Weights of a small GPT-style language model, trained from scratch on English Wikipedia: 7 heads of 64.
Each number is 500 + 25 x the weight over its row's rms, rounded and kept within 0 to 999. Layers, rows and columns count from 0. Numbers have three digits each. The size before them is the row's rms in percent of the matrix's.

# down: layer 7 MLP down (transposed), 1216x448, rms 0.0294, rows 237-250, columns 192-255
# gate: layer 7 MLP gate, 1216x448, rms 0.0328, rows 238-250, columns 192-255
# up: layer 7 MLP up, 1216x448, rms 0.0315, rows 238-250, columns 192-255
down237 098:458442517515456497505541498517476486505503453541480487513508473532511523531512484512488544508522497479526569507489491495505495491487512495504504492495500507503526502475544485465519503431474515
gate238 098:473492466482490482520503494519501507485559517499509523529503501463493424488461473502528506507512483466518519490477475540479561472521457477442531484497458548524513486475519497504549477485499502
up238 098:471517468514512525488480531500521518523502541499518507513496480477531506491520471479510472472512526501506497515460493487454491454454498504474467502483510508500490442523487524499519516507497494
down238 098:459472519520507493537476495517505496497498489527508485499473522500499510528549551504533508506517436515482495488568534519461496506478516490522481495442445490487512492494474479489527535489482457
gate239 096:534506503492450511567502540476554481503488502459479505566550510439530489487467512492487542483466498509522514503528509494525535509476512476493483471451478453515493496498537510501479550482445546
up239 098:507523515470426485517470463521515519469497461457513485480489514529477501500473473488452529504521502509505501512493508487490510515527497484503486499495486498493486459490500478468497516552536439
down239 098:490493501469453487523500470515486523508477442521467537446494515513482519479527455459484494511512519498548481498497483519473468486504501485511516506525460462482533509518486493505500500541514472
gate240 102:500514492519499555519498524518521508498504469516548506474487485512538516479486503506494466465504511512471450499482502510501491494511496497528459475464505513495483427512525561513467479495474500
up240 100:437514509487504509488486451514504500542481496529507527509475521487506482474522505489538529543522544527488470521521483509493547496481503483487531506509497517498535497513506440550543510492477505
down240 102:492504462500500513487488484482496525540517484483531525478508493525522515459453496520471508509529487507535511498529481473519465508477527494514497492515496498480502495483517483462491486484528477
gate241 099:462486534469508551516504535496479488500508472515549504548526460483519455474497522542518495529512512514518506551577526486484513497500509503543475524540537512495514481539513498541470488469481485
up241 101:488548488515474514505484464520511533495495506515522522455508518455494565520467445501493480480502506487478457460485508522516461511465439534520504503493482468486494454519518513489506494479524470
down241 101:439512511483491486456483521504509503483507483553483496506478513530489539496516546496535488474470507495490527504497496522497467501469462501511555504490449506491516488521512533516498490500486492
gate242 099:551475410517509460499484503527523498535502526514528492475508448526483498468489508483449514504478512503458499447495503460496471519526508482514467489523529473500490463557505515459518499489501487
up242 101:507474487547511519490488466509512501548500552495505479517495494481457507461479528503484504500493530504451486466494462454499501446481497506496489526532491503462523523508478499463525528489498512
down242 102:491518521475477546499473501497508485532503517472566504497523492481528501546468471519524493496517550517508499515534473556494500511499501527515529478493506490493507447498467512504446498498497504
gate243 097:469521469544474517470487505505494509488506501555523522489497513508501493477499489500476531483507503465540505517557522535467539533504477487513496470507489548505505506558479493541520479478527522
up243 101:510509524501472522476444511534491490485506498535481521471540519445498440500518490492548499527506459464521563494489489503509526501510486512510502475497515541484498451503434464467456488519508495
down243 098:528546483559542523551504483464514509492482515516481536510521491471472499527503502456487488503511516502517458499474479503521538459532501502490500435473488478509469519474499527481495484506515510
gate244 101:519499505514479527472509481511475487532484474498549548502517498453468525533454499464458532475504495516507488510531501495538470508461453542535461486484518526488483471483553423489446486465507478
up244 099:580532486490470512558532547498501498472476465484479489505492512504533489536464487510498499511506545503496509509533489446481458490489505504494514502498493514512450494460514536541467529489472468
down244 099:492512489460459491486483499492552486511494496463456499531500508539477510480534518488531477517484494528486503512434519490491470470509480481534484513489480521518511498514514486528460519537521517
gate245 096:475527513497478497534502524471489514492517473521532552510492434461502487530532494507508511529481489492517518468518520493458514435542476540506517498469533507536501490470525534512443545502494533
up245 096:481482476450513487465494482516555498538507480481476431483499506524528491484499469514493498475496461503491531478515510500496508546502485498490458550506495508482522535507436493472488531484496496
down245 096:495476471489530505497529476469472507514503489467512493494535510466520461503504445498488500506482501484506496505530500503529527459500447516527486539476510536507522523477521487500492500499515487
gate246 102:515505449460457484519493472522505519515502493492493517504493484514525538495508471501504509508502469511544471487518489465518449470540507515510535499500531468497550498509446474522472485473501533
up246 101:473457496521506447505501493515512487486475523500515494535479492516491480567510446459513508485489502481513510462513509465466476486535485473478505471506496514486492492486494492492529519478509476
down246 102:496515545483529501527489568527474522548487480489500497476495516478489526487502493494501510473528520503496505517463482455499529524474514477450499467447491475550438482492502496476489532484499469
gate247 108:510531478505501449505509506504446523541502532538442501542542450470527522571498467521455500486493492472512516508454510520532502469474480528504539500477485507502493529506475485487470486512529519
up247 100:479524535503478510470506521559489515536425512480455536529497511477477486507452463513534557512554498500521488457511499488459512500489521503461487463504515471517514521495486509505504492491488432
down247 098:516482494526440464485476526494516510541469565503466510506460544465514466505470499539492539480472557508436502497515544499503488495506499503500459470495519496482486450542479492487521524510498435
gate248 102:488484449502531510481500513483544480475429477487528507477461496550492525478480521510494481535460515549497514468461479488492450528460522478531520509517482504538472512528458510507512524477497488
up248 102:494469522476479523486472477463490515479489526488529464531420517514513489531436535519551491486484479559526517529509489516531465454458538462468509474455528469484482472544535501498493470477521470
down248 103:487454489509514541538504494461489507484518528468450506477486502455529475510492493520505489473501502467474469498475523476575514480471498469489491522472526482527456477499522467506468472501459509
gate249 102:528478483502471526486552501472526477491499504534506504476504546511508502491520433487494477495504495512515492489456498454527486507437535543483524493516491449500519472491454531490497511460494508
up249 102:522493491468506505484513459463520467530479553509506477491489498470536487528486483512541527512533494504517439520481530502524498476471504492511490469464460520450525543539502534528512498512498551
down249 100:495443475529524536498526538504529515489509501497454489465494490510502490489421508512572511505480493484502467523514519495516563499504475498528480529501477501526499507437498516488484436492531501
gate250 104:499518511455477474543486520501483498503481463485487499516511453479471471500501446471498471510465537500486496483495490484535517503506496503527471485505462449528498476520482500529444493528441518
up250 102:506522482464472495532516515493492506526470504512503519528523501493490469467524505493521575486483490463499508468496484522524494484495500509473507484502514524515492460466463500526501507516505472
down250 103:473444477482443526522521547513484500508505437481482537468518506518495458495476503459531499488501540515484499489549478585508497510487551497503515501530492524474532466493531506505487516494487483